Part of a small language model's weights.
Size: width 192, 2 heads of 96, MLP 768 tanh GELU, vocabulary 8192, 8.14M parameters.
Architecture: LayerNorm before each block, learned positions, untied embeddings.
Training: a variant of Adam for these matrices, 224M tokens, 3668 steps.
Each number is 500 + 40 x the weight over its row's rms, rounded and kept within 0 to 999. Layers, rows and columns count from 0. Numbers have three digits each. The size before them is the row's rms in percent of the matrix's.

# down: layer 4 MLP down (transposed), 768x192, rms 0.04, rows 95-163, columns 96-191
# up: layer 4 MLP up, 768x192, rms 0.0584, rows 96-164, columns 96-191
down95 144:474534544457497494555416553510562540488486583441490536480454444438482532499474520474466526527496495481473505406492564505436407519469503456494533467500537554489536474505525529501532467455500464536483448533520520577540477535479525515572489487482479512491510540517460447500504549475515455560
up96 143:472489507523508485525507532447532525559520518484499421548479494506528558529525479507459434506487457498504470501534506449479444429509450506452527488554543494522532574561517480474457493482469510509467526493484558540447614481500585445477583500487570543551517489467515516575515482529408499476
down96 116:505489433482424488495557489465525568484528513502522486563532471525491444520442567499508538502504566438446461499487503512489488463516505499548546493476537484486563510525463600508499525535491457482493456478518455420504437479491402549502537513502471517489451513504573481489461367478516532524
up97 015:535554560511549554519468557479516437521529548441498481528504466513512496524501523467458529470443502463464606522525459601457494478502474530547490533507476546532483472490507509556487529475478421472512529534524522468448510515541451470518316553448438489476474481504529537520515519572403515451
down97 013:503484537517525479492491434484542502524473481484461527545488430447502489491602456552456436530512458488439475452472499482514536434433535469499475512544538438568560458389517444460463503546553544537500519440493541438480444450487513408520529444480605495506485444464457505522499461484565526567
up98 142:474551524473629508434473517490489498503518538502494507553530501501543494476531551531519553497541352470482480517524470499465490506496502498491474470494489476548499527535497436513521491490444505513454529502469466562520626559521537522509636469476589529505520464522499492552458526495416513485
down98 100:449508442429446484554491515488391451541557488474485465518412580527493493457497422517482501439455565498534524464552522447472569452471467514502480476495515500537441505426529499470554507499496486454531422497480524399457565511427476481476474510536539524436550521529516465469547413459495520518
up99 160:489468544569511479567479446506447465514552531464555594501551498454479515516481532494494483467553506513450462483510492509484478440404482531494535509542475464496505409431536547448478571432526567402544507432532555532428518412420490492576506537537480487487483437492571473463464517603522459546
down99 176:496498527497499464497485543501429531516448454508521454506458492458562467515524462528428517507471497471532526604484488539504579555554470478424464489466512500498494534530499403491514475477513491567478471495448531555504500518538558487413537468463541507496544487496448544556552532475548573371
up100 020:456468469565508481571481422462531508479506518493559512472564426492483547540542473455485431458465506454492509532479506496543526463541503494467445478512485551447467471432508434421475445505523456465456558477526442459453446465524516494511581503454432491479415524513479499525459483517446558522
down100 018:573508518443547483459548554459506559476433507572460484529498515496488459482489499434496514497507499460522478454515474517492632516407527491544526469433498484440517490508518556526478477505479544458555514469465528563507499479550510541515494553566441564506573451494541501446552479446608461484
up101 113:496556474458524433499561463466514545452507433567500492482495488534466454570523441504431537492567491460528572424550449482493506515601510492483474519494539541449548449502435454464547497492501520491528505503497458504535508448534485475541546536531505527433490507413538549438521520487473485496
down101 141:521511468459560485553496467497557400469481507504513530497557462503452506472409463502490492458529496502499499464534529504474448496549538514538536520542472486507444456419518581489577507522507531521499524480552489536449482461495491493512507526494500508488470523460455480541460506601482389590
up102 024:438550477536490412541507529465496493452528548497537492374481478510491578507484510476435497458456495582475533514518493399522493543558438454481485481467528450542468562461480416439501468452508507496538525494503520471490546526531485442487527499422546525505448530506467458459482470495551548503
down102 018:564470536461463483513569522487441505543492513489476477512467484543547465467501526449553500543472517421557494467523442533460528480420506480557519495446523513462565490521515564597441530468437493448482527434477494538527516507510500543447393521581480507543550449502608505508491519499558480501
up103 194:542553417389512464504590487466528462538506587495455475498517455553538480487520436530508465488537445474492472570491470474502500464581495477532473469469507451481519483533475583504498489462517452533527526557416464533509487501532509462446513438501543445574526505548530558444537551442469509554
down103 205:482509487483508436481436492548396480449518476475436546520462539518544529565497529469463539428521448513571531489579471482445520463498455513442399475532603447534499511444502500494428486495547504534471484472487488568482526495475485487478534491488543519491545568514441527495564548502528584445
up104 017:493518451520492444505450458437545529483479531462545559506596534494534551473492448468551511490510466551461507496495519469491590432438508543470514528541547522453478468504514434462580500487592493511529490499537472505507517529571517510394580501540520450548486579523360478499558479528462543485
down104 016:446411460460554440483544477525508477516467498507577507502523544518448463486549544480469511496505488477468456452499502522535487481518519523575561461449447449503496498443518523452505553591449542586565488423470543519490459489467527581648456481456478510456553448501531449563511509478518559510
up105 017:522452496486467522456496478435551541510605528558436456477515541531558479500455474475516547546491431571516478499477522467499479511520454523508501571488529452500481528535468490505559524472494491526428504490542536551498475483526510468505464457606413503437543527432497514471492529500449536469
down105 017:494507514507433495583518504484516530611460507456520475476441550495588491468491531464508485502480489449471443491489495445524393443455532489491458466469480563486533490459494501470426488508519545558480550480494461571536470612504459518497411504516522544540468446510473497529506483498526543449
up106 154:521547517507526558488457556556483539583481540538566516526503479510475524455518495350543439496495476595516491512498515515503471492530519516436527503498492449568564518502529515435461506476495518443504499508469496535477543572428474509496584409521520515482547518496464542473531562544462489535
down106 141:580513470510483610498484526501451523574550505475435446514527513492502552530483502487535455548492549533548498542459601568488517516463561469453491538548493560483517486501519457482487504477491520529527454488473446491493463520518531568466480535422477464520544513499515550500526509513500491473
up107 186:491494497528499455502462553486492498538481496508543461505544445512514538536459522496535500495409502548498505586468508537500477461548468549479574530457504557539578482413500552487520475435522480422621541531511531583452492467497478485437479556557436469509463464540516552568579562512472541539
down107 202:504469533467530493496516529467530544443462434519477543502501473483470503510501481513513467479469474510558491557506504455469455541492516528524538532485465443436411504517576509482373496485510486538499461465557520519507482493443449527452482408487459550536568509493513552487492428542506484465
up108 031:476588459488407434493494462467528515525485494468476552452528509496506567515492440531485543521479446520485476461476522437549505433464494520492501541543513493567475445504500486452524535413510501520497499449532508474536507511517520481415603497487536518558530544493396502529550488522451489463
down108 024:460403464466486518515551534534545462475504522493604506461495511515436439548558515501498478466504525516500481502577527530518365560551557461568504491478445497492451552475550491501527506552457489536559514442467427561499541537396524491576478490454488508469547543532562470546504441440533579542
up109 022:495528506438438469459440463522540477518473509444487443502556428465476569536539453550418529560477471542548587489538482530485502518525502548523520548542487474515500422514517494539507543493539496555497539512561483493463501535501524458465515512540470410468493488505388541531543487526377537474
down109 019:479485499483573488470531549433495473516445527506497541490499547545480471517511522515473397438517539545469454483469428459551437495502550506566480495438445483522479491449515505491511511527532502524579512463473554522437496515418535548522530470404528493521528510486531475509499499477523541528
up110 025:528515564475500503506496492554478498529473501455489435428513492529492565511421453525470481467505447485469530524565463537454531510537520502550534496571499485478548480505471394535503494518537536513546529518517541530500525529456513453542529474521524426516563439531417471502528476514415487505
down110 021:482484482539579465504545502497504463503487528523483549514512501571491474592510509529490477483550457602481502520428522516509512500492484495450534542531506531507441492443546566495514558473458456556476504458541561525518511461443599485487525475468544496479502633465545506482434474496487509507
up111 176:611544445467494468497517487497499432508479534510428466479531438561532472525533490453503499577505479493529423500496481521503451447565491463499501505453536458520591472496476497482557521480525531476526514568533514479497491491593490452484515479489488495571546530441460465518544475525540502528
down111 184:417521548475469522507441542428503553489603525561469524515512543517410423499462506528428497495480472473488558488489528445504551541414491470495464469564561480517548527534482494499456377498457511562520537525518419431529498526535515514538516509498479512468467500530516451485513555480516508523
up112 165:505488526470506536541381506575511507589478514485441475480471489487490570534499456428392516465514500456498488470431503495470499475421482552509545507503513503624585529552515446547455508483504523514510434482528550510457522508452562527546479492483542460496436504497479530520532515495491492491
down112 144:564479504482522505547517466474526459581492462515510455477491522419443488526448534551564432489464463471517561504481446544526495550469524494510495498449635524487484474549504551477476528531537508500465474467523526460494484524498456483526498527519499456565476523472447543441518483506520451505
up113 021:525521447447512526506478458410492461525473450509550519502505563467477542472433479487515548514504485522504590490470519480528501503439513538516524464484501509486483411492562503477591542545518441527435501451543550516466466508460462527545548493572591464582525541523454533536507504509397523496
down113 017:439432502534506419519541516508528478476438509519580552482485522504502521513527483540502475479479453603497510438535507478494459526569503478586518570495422442583514553445494477504477576491484542506551491523496471607425499542458547527582504505481533523439549512509524483504474411492503562550
up114 140:513534439473491596546553473525503470505407517522516560457522493529498512493489434466499497490530476530529474533475542466534467500464476541533506498494412540421468446514465577497467558426530515471558513487502503570485462470496437557518487484507468476498518469560497566490480574503510492493
down114 120:461481581505509476502456535460369518401513456493485478487512523493504476480537518503536541445515547530484508521512527549531448500522501545435457463445541484582477508483482465489442533504433508575485465545546517654498561544509507468513543482531538495478505524563413542508506580459563488496
up115 173:488456420526530502431506547536499520618497395550493543496451529482454506483426529505480467513473497479506472473567449595497524531478498518500499511483445459523481512515546490420465530546539508458531478405494475557488508589525451488464505536501455491524496511508500609444474520611490558490
down115 181:525477491406509399497532477447511458500520517475455474511505480582558400508514435526497551441417498523490470531517519475436534521565509479498548517517509498510576519505530518506518538464478474474508465567469456547489536543533476445537518500519587462459431465503478506494505507395468476431
up116 022:468481478566521474554506534420502468449576571531502472436481495531503586528495521463460518455465465593472501519525469433501474550542425469528452468422545508465448578449496411469499478482546481489476505495503513460495548495508478467566512491433468547452413533529485499446461460512493553592
down116 018:540465546451423537506534539484480549596460463490493463515436466459531463486517517468520507572516532422541497452499478472473468508415548467505534492500505514519617482463453518566443504466527518400483509474507458536471514536530501522445421559588471517554562443484571538498500526490584474474
up117 016:448510490536504544504503496452474520570500436519424577455435582543457547405489450541519519494497495547550522499534496445523512500454528471519525473552527541496524539482541501532566478515501569533494488578486500505493498425520507522521523548553538525495512485537487476510493537447468501486
down117 015:520564530494515520535502506532460535433567471523556550457453423486441513549484527536546529546493516527445505483529557508474511569512546510498563501564540492461448526493487524584491488505499504495511485474541473450453498443486555542488477555457508452437516545516518554518504505581477555503
up118 018:485516522541496503474527531465484513536524553519540532498522508499494530485502552571534541525384543509552446478521601438519489470503496462506525565446468464521495502517505541485426483470441529466541464482491468499590507526460505515533455460394452523428480461519603553399505494527575455492
down118 017:533460526416467534517446501557470427489592427465468394479487463533473555485546488506445496513507533481489585536522537487460439584502512531487501483550528485546504527494544446570556508477519462528508520462485494470416569412516439456484492555494530445464493525480463501576471580520464496594
up119 156:496516463473528494505551499474516520492483443465472399501503470534456534569556483501419456542543457465456543457530450491466492491523517496484511499599560506531618496559476464504504468499498535499543565426517457493482518422537477436517548533508478544488487462430492563444519513569484528475
down119 160:495452438474575548549537435476558479512534520484534618484489510510480500495466539508494481488521517516435471477491515498496375467517481565544558448521466473464433397444563596509546602550520458438559497438530511491490458459488485518523452563502461438469485499524511482468473484480463458566
up120 201:564593416480552523497517434516492491523508464543422503508453506531487585549500508527447558493487473466537506461523412515493477507474509464502522551421453463562502481417476460426539427517612516485561460537499472533487580494493475549542564478496426512481478463480563492488483510504434586462
down120 180:504444552520477500464483609533508486515506549513512441520533486416546483483513484471526502486497537486497473498487579458497521518522479489467489409523513479497549509576526517516497454445458544511428583487555528505504502509472487471510554543486553566507621561489510500443548511526543471537
up121 143:533516460519536505508516506545543528551448492476535430463580472594589487477565453480497535509491447551546535466434511476498422478582504471500479440531526497483570521464470461514548452431486444499536523536505456475538495493515545528481439500520558547493419490425531534580576533441540417520
down121 173:440566638479498403495503469434469467460523495466483480514572472525534475567535489525472579517462413533496538511528523479490482515533478497486472480489548441478571509517477426489517465503457562549496502535494502464562548540519500468509608499538541506448498415517486403533471559465509482533
up122 136:502495512533482455558459553522442487501474492471540546512554497504530547524518500494474471465470509456534453582496557496457475455457478621511584472507499515494514456494529480530483583464500615461544522492487540496434482482402510508519497480546518484519551410496509481541463499503513502545
down122 133:477519431479489539509516481521560485499498544528516451488474527496504431452472503494464562475492501500459503445556470483519655533527464423486436589562523490449517503514478491476552472542515439519485481492487452600535487546531488505434521481443493491455452583465473515505571536488490487429
up123 158:524446499525490524475504504536499449516482557547505411483470403519470519522473441486562431478526391457531485559527503522505490468502540440470471532594526524532493506577494572501440474461555538490560498477478492514581510471499496453485524498554501505517610498459522543518567500509504474510
down123 172:506491507467472456490482543462472457456546510435577487472480565487505497432483550478513543469525535467512452503485486526468564542440545525485454493459468537592486468462524496541581510501514422510488556471519499496489509514502459552476484544462553501486523565525448473494470609518562554451
up124 103:488520513523502481502551497379464525480545573520527469470506435527508451508533470553479513583532488504520476520472514488436495540521530485555497461519490551466490508537477471452537472469498509391502566503471503506507508519510490468573499462544520420485468464480496506478520505496528541437
down124 072:471521533500553446413488485453525557470479556456466505502477507479544479537440523527470469410531492478554516523435410484485460602431523473581545544544506470545503474401472526512482467530503572532457443577502513467487503481470489469476485553508519507553513548522459554463456438486489497541
up125 016:569506530510543545547535462431513518543553507488534523433520576523522551561475561510593469487471516469461535469462596507457588371506517515473462479549549550491513463443497461483513463492456432491499508498566483511504519491559444467490571504513580516543537538487464525550480485463604488500
down125 014:469493459504534460461532537508514534503446507529519501536540463530520512538528466525445575487499472458476516436545547498495600469451521457487553454503434419460428544519522512467487541497420538512536480438450393542514461539475570460561453526534489584482495461478477505525530451473528513501
up126 147:461518501505615473441577512481479486487530518543518478568497493485485514529504468498498489541514362514548504486531447467507443472528489489535501470474550494503548530519485542495497469471457501494485515523510493598511632497540497469509630476550552525484507453499555515469473534515432547512
down126 168:464476529472393512504515507513464438488523514488498480579463538501439478488499431524471480493497565514534498478465534452504558442514549525526532497471482515504463511485504525480536499485429514479489453493486553385472497426492438482451495518500482513452519542516564510465483458513447529519
up127 211:428586555454542521509419490578489525567471525509479552472441568492517561513461514446458408514463513465589493541485526530485494515445507544474494523448509523518538499502487409437491504547528477487513483465461443549502472569481415543509503537520485516446538517515495512520489584521545517484
down127 188:511547487489523566496442483478447425543497555494459475487567523515559563501536515413469505448484518538562408507567542451479505514510513509456471517491451484523565496549512460481551501503534554574498462510502457483477476475393486512488522507472423515566557500545529560536510505467465436472
up128 023:503547543471493483521488488621463494574470501508534442466420520524488489521496517515504471475557500446498470497468407483454551432504531504493500470557460537534508494473509485499444490505526498475484536502484518504473514492572446472521547546479545535555510503471431437540487522484387458526
down128 020:535543498596553569478558487479489491429560472556515546520502448513505516547445494468519564490556507505537555546552477545502528541530464424417536503515578467487410534573484507548553426501452480448468474480551420436556579455488540417461483468516454479511469540510529526473483476458458469452
up129 019:446485494501439465467523492451459540533456486512544493517459541456486572502475470528409567530496468526528484513463524455567474488503509446466515525520539551514520508504510487509546519513517543487467502494526576471525464520507494515563549493479567515558509534496495499500511604468357534542
down129 016:509503468434445489530514549519431490510497549466520505466505484513474469545454491477572497482449471559509527512505493522478292591521506506570499527452476465522488470517522511575494529426564494513506514502517451480449571493481460554439463541515514539428484571546532526459509498587519478502
up130 023:491489526551441442524513526584493519506476484496586463518462525542485525492544451498433506486480491496450541502543408548511558500505494479521547490534459498411503538516514427514508542550554515497527498526504439570493538517426491511577500535468492460563557447556448527479513444539457515587
down130 020:508474448471573554473527462509476413508498488530488531536555453496466534558480570556494554476505473527485527499456521485479501510508459512535500474542521467603501503449510492471501571499422440590486507503550521564468480467524533502534534453469523489469479592430515484513464520509455493476
up131 185:504472524619474423511535465463508473497588497513493476500471544488470465479510534554515526464440495561478487470504445457449495495546404428502444482456533490501532411449457610502495544437513477443509540475496532517505541472496523403543486501554536405587476536410573419432571486529521457533
down131 206:491536465373545513473445472536506443488447559532461520510514488513601529466532570465476502569532460508599510480479511508521440439446531528550526512476351484502516534510600486481522464557516514536494474512505510493531473541518522580480516446486507556455484475572510537579428441487518542523
up132 020:592553542480528579475528460528465492583439529536486509498467511441530487481426525495525492492530502471498442523477508515496527445515581522500500527522508511455576505470503539486508494535447482449534490467442533539532379532549422492537567500491554464504572449501517476480501514458545461520
down132 017:463473428453499448554487510556484532415587420544522470463565477540459461538426488481459471473508430564516567495501580541472469517520452470464518559551525451580439485465540487475545532463476417543430481579566498482470519434435510462511529506489509554486432606461491507535459440519437537484
up133 161:537531352444499456512562459504548438514494503452463516504498451640461515480538428506543537453516451447505527496572479452485454443505508541520490529497510487466465533468475522548510467458533497540525494520495515529472523500503539491494475438436528472526447547441514496461495487470416465532
down133 195:428453574419522415468480530513466488498522533470410482480475531534472397486493488451452525465453488504504529491526476428435524545562520526471466480502560487501550438528556500473436503443517498586520469496503480548505498534515420508552532472524568569449501576487463456492506452461552500514
up134 025:520452492524537494519495483558498485451527540482566465571485452496499515540533553466457518491503482512444535478509435569507534506555517534530507453439493465402514476497504448446488515621540456501465517451486477432513497506446479542578554446459443454430456502528515482461453474540537505559
down134 020:521486533490488468511475496454526521559480525524430483521488479529517488445419576463508461489538513458591517504510473499475604455434440545515505483516492555546505482523443498529500482450464473372471514488481526535496507537648484502456510505534455531588491433471523523443518569507530499438
up135 019:537522564480441456491542514528505500515498527481537476387470440538493571576503550488445486543419490551475546512488445524471503513563481497495494502480551485548492557478491478489530489449487481529497498534483511498480575524533492437500545453468594547487527458433442475521465538512517527468
down135 016:502526514498471505528505522466495527564490498510442417530474493537488445523474496455530494550517435475511498500521485503511464394472471500494463511503495505482530435529454505486432522474461497526477527474458508516611509536485524488449395496559483569531445452483567529479486504492522533510
up136 020:509510510551494527495496504503480443580507518564554496486431459527535492505489531491533527494459490516497474535534468571508461557549466510566485475438510474446533498461501454498508495560474476514463519475493493470486544496522470522594435492520454515453472432502540471449456497566419511489
down136 018:557525561492415540551511448465516545501509471520458430468500484522531520437451562415529509508516499449555589466482447456458515460459527557491481520515558508541540483500434509533463439498474471422420555505516518529487530505625453479440485523551481538590456437500541510457491511490518499480
up137 023:466541489530497452448482476483511493427511504460494454473527499488482568517537459468453483487519477485454550486431477530460544439528463533507495486538497502477510424474529451443480500449576510516439517480522540403490537520493535449498528471527475479506454515510370455522447410583391488489
down137 020:490466542527637511455508533440558450504438587481452505536466502541523402495419495416537484442569526465504519559474459556534532458482474532471468462467486546458508500534470549501508452535495484407553521465493495536478518557532504448490461486553491528555525433519552527443529469420573468433
up138 127:478500510472552485523511530543433524529541561494495470574465518568567442403503553414461445453518494493590494513527506475492463511477495479480512574467475436527488538508492459459432514443439556532480529507517512515500594478460487500490570475488507449497535541457514487430529489521437480460
down138 088:525446508542566500497539467486508563477492441484484518463501457576508481514486538521491609566538527500432490493540534547490435552524533505580424493545483509509436482531453485481461581520476575597527474495516490446497497510489502579520503509473464523542460484474559456545503477498496517534
up139 187:584526482498523513485420537573453509515497499532555513478469498559531412482459514487536564526414524551517469494527502498510523510435507481513445464545561505515589522460474495436443449522523555525500539477469465472520483500521458405496488515512483459551518499473425569485578523507540498462
down139 178:463496506422547523520554495498497531494547478489540521501482492535539476479533515507524493566500502422530526479444566514488460488503527506444522567383509539443482520493564407497533582483480493479485478470492513514531512427536562534488501396448440491403452548467523499516441458525455419476
up140 162:490541478443529530461557484481536419563430514529496511528524510511558459554524426603521521490484428453488517495474460521519476479581488435512463539473416523426451513517493506445533536480481492482512508562523443519489475492453429509494609490551524473466578518522463488497496491488440523501
down140 113:502431456466549432460454475550487437460508481488522478496505521452446454538409499497570558508445499511488541467488460496472502526377481455566421456466509543496426425443444564493467456532489500562494473467525560449532465442504508500509494525421455454511487528453448541546520467608488503486
up141 021:517527498458473511472451423547511490512500495475453483535520467504514482538563542491554477536528461508551445479423453496464523459502481563483479484517524530561511427501494531478540527476491501535463525512444533473514472470578532517406521478588531553504491557436441490587489541534471509424
down141 018:450507540526572501477473498450591519439494547502502523500468519537468450486455487473470493487547490499535504539574487574569512479485505500465499468473512509442456534605480512433530413527506485398538496453470459481573523552493486473487448485485431514550507392556516511446542447454531504465
up142 099:542568537542503538511537519500470480428497593529514507509445513488555471460546545434521440489464480512521468491540482423468524534496473497500522478476529461454451500484497534416536454464528496482465532511510488472471579488468482439512549398519512519481583509500518480436422488536465521476
down142 094:478497515516610456456528545442514516470492465500471452475536510501475503506497507579533467548520502473453530551453525562512494497499543522477462477554512537552457499476519486535476525493519506453510528446484521476557473523510530550489464556455484435508466520459530496466551559488512548521
up143 237:426511567488540493462482501556516461504535516531553532483497595438571490497529491513377449406499499558564459480482508436430482452474478501510511484454540451499567444444502524445500500495524502464465543443500425578498528565446472545505484490485505537520518484495504460484533566558488509524
down143 210:384515511433493529489495468485478473511504467442556507506527489497463536554535529498476502502484486463478454529571546434494445469428451515487464547530515497464543463560477424524501534591524515555546501508500534501464453517467443473512530488462488530521542508526483522465512453515477454483
up144 020:503481558433480555519481451504455485576485516509576469537472481526528503493452580483548486520530481479509472553457465471492533490475525495548470442499483526512535459493474497540483500552481544488480493525528577453490460486520500507587498487531460498532510452498581537525466530482404550513
down144 017:519529562567487526504513467519500479415546501595477491506502522510487472527458438486453502464552488578499567549525533499451522557551465476441550554478569534493471537503501525499509472473533456455457530497556498384502511494545469478445516512441489474524477553516489548456463522462438461506
up145 170:494507579493517552459415481508414489542493483584510505497484496531496465479558575485441516492438488533514562484440553543540517541527492495458492568442467525471533506427488473475438518542512508489479503531431502494569493545526512505515506501524474514574497522441438495562520517545514511537
down145 173:499552432473550471542451506450514510409481460540394492515464484475522518543533497487560544465495460568451529433524481490526532507534490433435452437440514497553401496463494506474446474558494572523518483558565541493597541519539499488523500474575531587488501510474448463432511514470502441487
up146 129:541497501508504535574495476472530505514482464508495528511493480601468494448510468470507441515454466506571537463526536511528529557561496506444509493501484576533499527509465445459551531476539489445468518481543503483462501508548510480436546456495450477476406524392475498500399508470489471457
down146 114:493533533504600447550540503547508462527528424525503497478459467500446548544477527455458594517531497421476480481550480540444441423423497474552485452468528467454520412542500513490470437500561536527587484523515487492500444528517514572536488496506517483533501516490488519491473469506526526540
up147 023:431503466550470462533465472482520481511506525541470559459491440530497524538481474453484480524497475537510397496514464457543446514551471510511487505485535514515481494495478462456578442483505555529449553491465491450507514476515604465493625501487554541461458548494478441523500523499579606454
down147 020:527504514464454489502507557476541512504507521513506488456413519498531455478514478451522472504511467462530498500548522551514417487406536482535529511469535536466539468544493593540494464470496495443552517469506481516562506509529458541466416523524432531542530427547587516449541496498599514462
up148 163:561517493503516518486563463514567493524419472500538474493490518478554572467565525521496423608479501490528493450522446495521410383557426525523542473506424529546449488449501522469516485499531511452546531483510473548486495511511461530432514413495494476450505389530526551500488504508474580563
down148 168:540477517504528476512473533522528629565502519504474552539455510528566517410487476505544529454400576490478475494407489526443469498512501513467489456511565477534479554472483602491514579469437438528516497473497576497507560579484505482543506462519541466416511501458513489483571586466512488510
up149 186:549494468512473516456523534520478470555421559515458524489551557541554499473493465465512572468494483504536442546431492476444454466506446490541554498411469522472465449489441519567534497426504459419555519587417508523539491538527496515530528427538478470566496497454563488538537502439509528532
down149 200:439476597528463462506453482451439470429525502502495452473491490540459573495527523515521402547556507526485466538471496488558444440468518457494513513532538490442463465520529546511461534569501500598459464531445538531567487448612513494528535531454410490526462500503502497445442543474480484493
up150 201:470474540487538424499538464527509486492449500518482431465512504467523514502553517553444532498407421473530492473516489508501470474493469510590495450437489495482535450423530526434489475453515587469541450426462501530505498455518519479554518541634465498459499441478540505511518537568495531526
down150 230:529512506473526548572458546514458498514444566533457507459418479474510549491500444492558427459419590555480527548389532531467537511584557535471457536557490493495452485462488489481499530470530496550521434427500520589512490521456544545511502518479530478500528557523481549496547557524535561502
up151 023:491579490507525417516519563582488477463517541482471492582504475456469526423470445544479495473486473487483492522576464515462461590510546516537532485507470443529518462483476499476505492505571547514561476511460498517493440572461506539462485478407549459505459465560404453462562479559583425487
down151 021:502461519502553497518491503525466447478476421490538533515497493588485537514577523505476450542504540524532491505442529500438487550530488493507527553592505507530517489512535525570561489491467448523482457493542513576490530327458580488515503518493516449476544579484552441541452479483453539549
up152 018:540491507511521552481430497474511491428505524516409479477539509480487497478450484463550454524550534502500518526463496458434488513506479534468472507496513527551486478476443525500505494451498489484427535552480513416432567486595491466410462486499522529515431566491412478519482542495471520416
down152 015:423483579506505467469533518448526548497447452474545529530446548443572525468489494481475495507495543489550565520521516457523535487466497428484556456455458514492518522557488539556479478570503581459473511496517510493535488524469492489553441484515532508590573353535539498504528486473540534551
up153 162:533491421489528545492559484491494482514441520477601505469483487497538511472496510482450454519523462565569483505547462482461503470513517494587540477490416392559472492419529491428469523479518516447486530508546472525466507511499473492514548443513510470476484550541514516502511565555465550560
down153 182:461491540519552433518463524494527535476571479527442468535463487540494464543471487523459545439443449459461551529493504445500486535553480465468441518566592499504476519543437481519490485538491487548491464503500562490523547446578521396577539497491511499483488507419538458526533593446458528449
up154 021:473525537438519596487521496468490495549456503524465512472533428490503456522440613475494472479473551532579466496481510484449448546520489484507471459471510483543491443501510531533469408502489508498431545516465524481491523480542518429415417468561531498421456517445577486517458519470486539469
down154 017:551577502546462443552449520440532570459517542509446446489480523441510478478447444445529517479482470496477483577519467518559487420455533477497487529483559551443504503503492486444442499475586488458473496517485489435503488517469461560446479485520483532580458477545503576443440493540486482519
up155 148:496530496481504527528518480528440552609370503493457460415547504523472507563515414447492499464486498538585530509486493513499518501534499487526491573527459513435459477486393427548544532544548503446479504499486476489483455500525505574581446501498519512476520509450559500538483501539552434481
down155 111:493548524449527461456508468485475471474504572488475525489520498543478521481509503508441489517513492544567462494567554534458484576563555499588513427549503498493502550440451510500555434564459473567489532542493474438454504459559484520519561484504525557552434484518547477460487493515525556472
up156 019:489529493468533564546490495456464531536475499508582511571505526526503501538412583470545517495507529533527482463439439429437548426477475470522469473499510509538457463516514417532486501520546432451422520430524559485507470469554468481526374462542481514531588549481499523512525494541432517576
down156 017:512497534547494481536546482510524494478535536522480495468516482414549486544418488446523565476550497455502497588525435485552497486487479441457491528503528471457467603501514506509424546531443501520492542480445472468514544620515517476514460459558429512551456483516542574468402464409507480483
up157 155:458490493501494423510560482539468480510543506551481519482365550511473447504481474565507541505457486497450457472486453465493496516432497484524418511517529528519526492423466538463458531488522565451449507464512504510501545484491528438564465527575536443569487538447448452377568511497482461467
down157 166:507545532429484532481507440503504444461466545546481528498534443467535450436523477501542448538558496483552555479447551513527473495563500528498520565438392498434459492574512467496524480524502505538355469487500504532514467505498417542502520463423454517414531509536508484507415452518520572563
up158 026:507514477463482480507490482481500490541486567508496513571505459456502523501440565504526500505513503526530432496461567410467510483467528496456466453471508521524468511457461513467490506486556501491499512442462502491550451520577441483475531464457532508514479541468465502483508501473621494488
down158 020:483480505517448487564530502516498541468556441565539474495470546521511456512533482422480528518561519519573557553549448535514459579517486443496546566506527478463458547588532534523567488489476460457467467526477423517536612501430521496542483523530431542540526490564583545506471410487454542547
up159 026:520495545374514560459496458548467502548472469495494390556469505490477486498434513528506491520532497531557547495452453470427509515460551516488511431517485497560509463518540503550510541551546472529415509526458578508469488496526476478514460504576566464500577521438440506546478547498416480490
down159 020:447576526634568422553521535460518502474462543518465571498483515542575494541426504462532488461520474549487488570503403489554480473531433467428473546512485539464425574519482526451516516457510511472479515544477451460509528553463525481471495403496469518546441484506543549439480437550460541454
up160 148:537515503490528478460473478506552502500553467505500504492410478413509544459479572522545458558462413434536508493579501512550447511467369557460520523519463519491490518405562497508490459514530531468477483421498521495440549453533491487481535481506499489450537519505494519460542449552463549479
down160 200:416520500494474515518512493420485533516484534580538442560522476481483480427498515452446473454491476517477489530475395506506490520407531519476510557539527504501532579568523539516550502461460428496457540542498473568462582557489507528529557542454548537472470465524519485484483432490486560490
up161 018:523550479440497491539491506532557434528485538530521492525487444496534552527521527474495572498511491533482559505536476560494467559433525542577465468461427435509438476494495539501455572445442410504497518455551433496425478485545452454457423552433403448498483493470493575493501428536520503492
down161 018:472492538540437541516565516491531506486507443518519521492500510468516451441567491556394467527471533520518458461512454422521487499537497438480496498487479539620532525402513496436501537523449548492495530533484493535475442500422451444542559465451549491539530494509497454538528483476501581538
up162 020:483441469456488564512446429429489505506494497523505487506529438486470522500449506505463480488521477530550498521465542446499465461502471499467454436568518566504498434493484460504512496534536458486434548514549579519447456502559514466479529488558512500488457568491455471548496520480477558445
down162 017:489554551483526441500535577484514523473438557533479526485495538521560428552454478429517519445516470516523485515486406533524536507432513445486511501423531446412484513526556573518471505453500478472546474481458478478516529511447530532482453511530472540528553487557535554432512431469565508477
up163 020:541524516488484461472522483517489524572450494484605471495486511500442563518497475547479529506460483480482588508524513583506549531519532501516535509532496452469549483530507462507498492538533543523534484485524581509524474494426526519606544452475516450549567448546488480499520507520369533574
down163 018:513479474529525480491503458503481461480530498524448470487503486569486500560412490501527460469554439588503485506444519491475508491526464568510497584522502478549467437487495498532467564445462457546493509498519540575481567484526533514453532500450516496456444637447529504443424544495424494480
up164 158:540507491529504574537471507461568413549500511559514548490505456484593580490505554515534496490508458488481508499455463486566462397505462500455474503503507543560459497471482532525532536496512472464431534472458531507493575468553477434475468518466490501477520377523478496509545520518456557526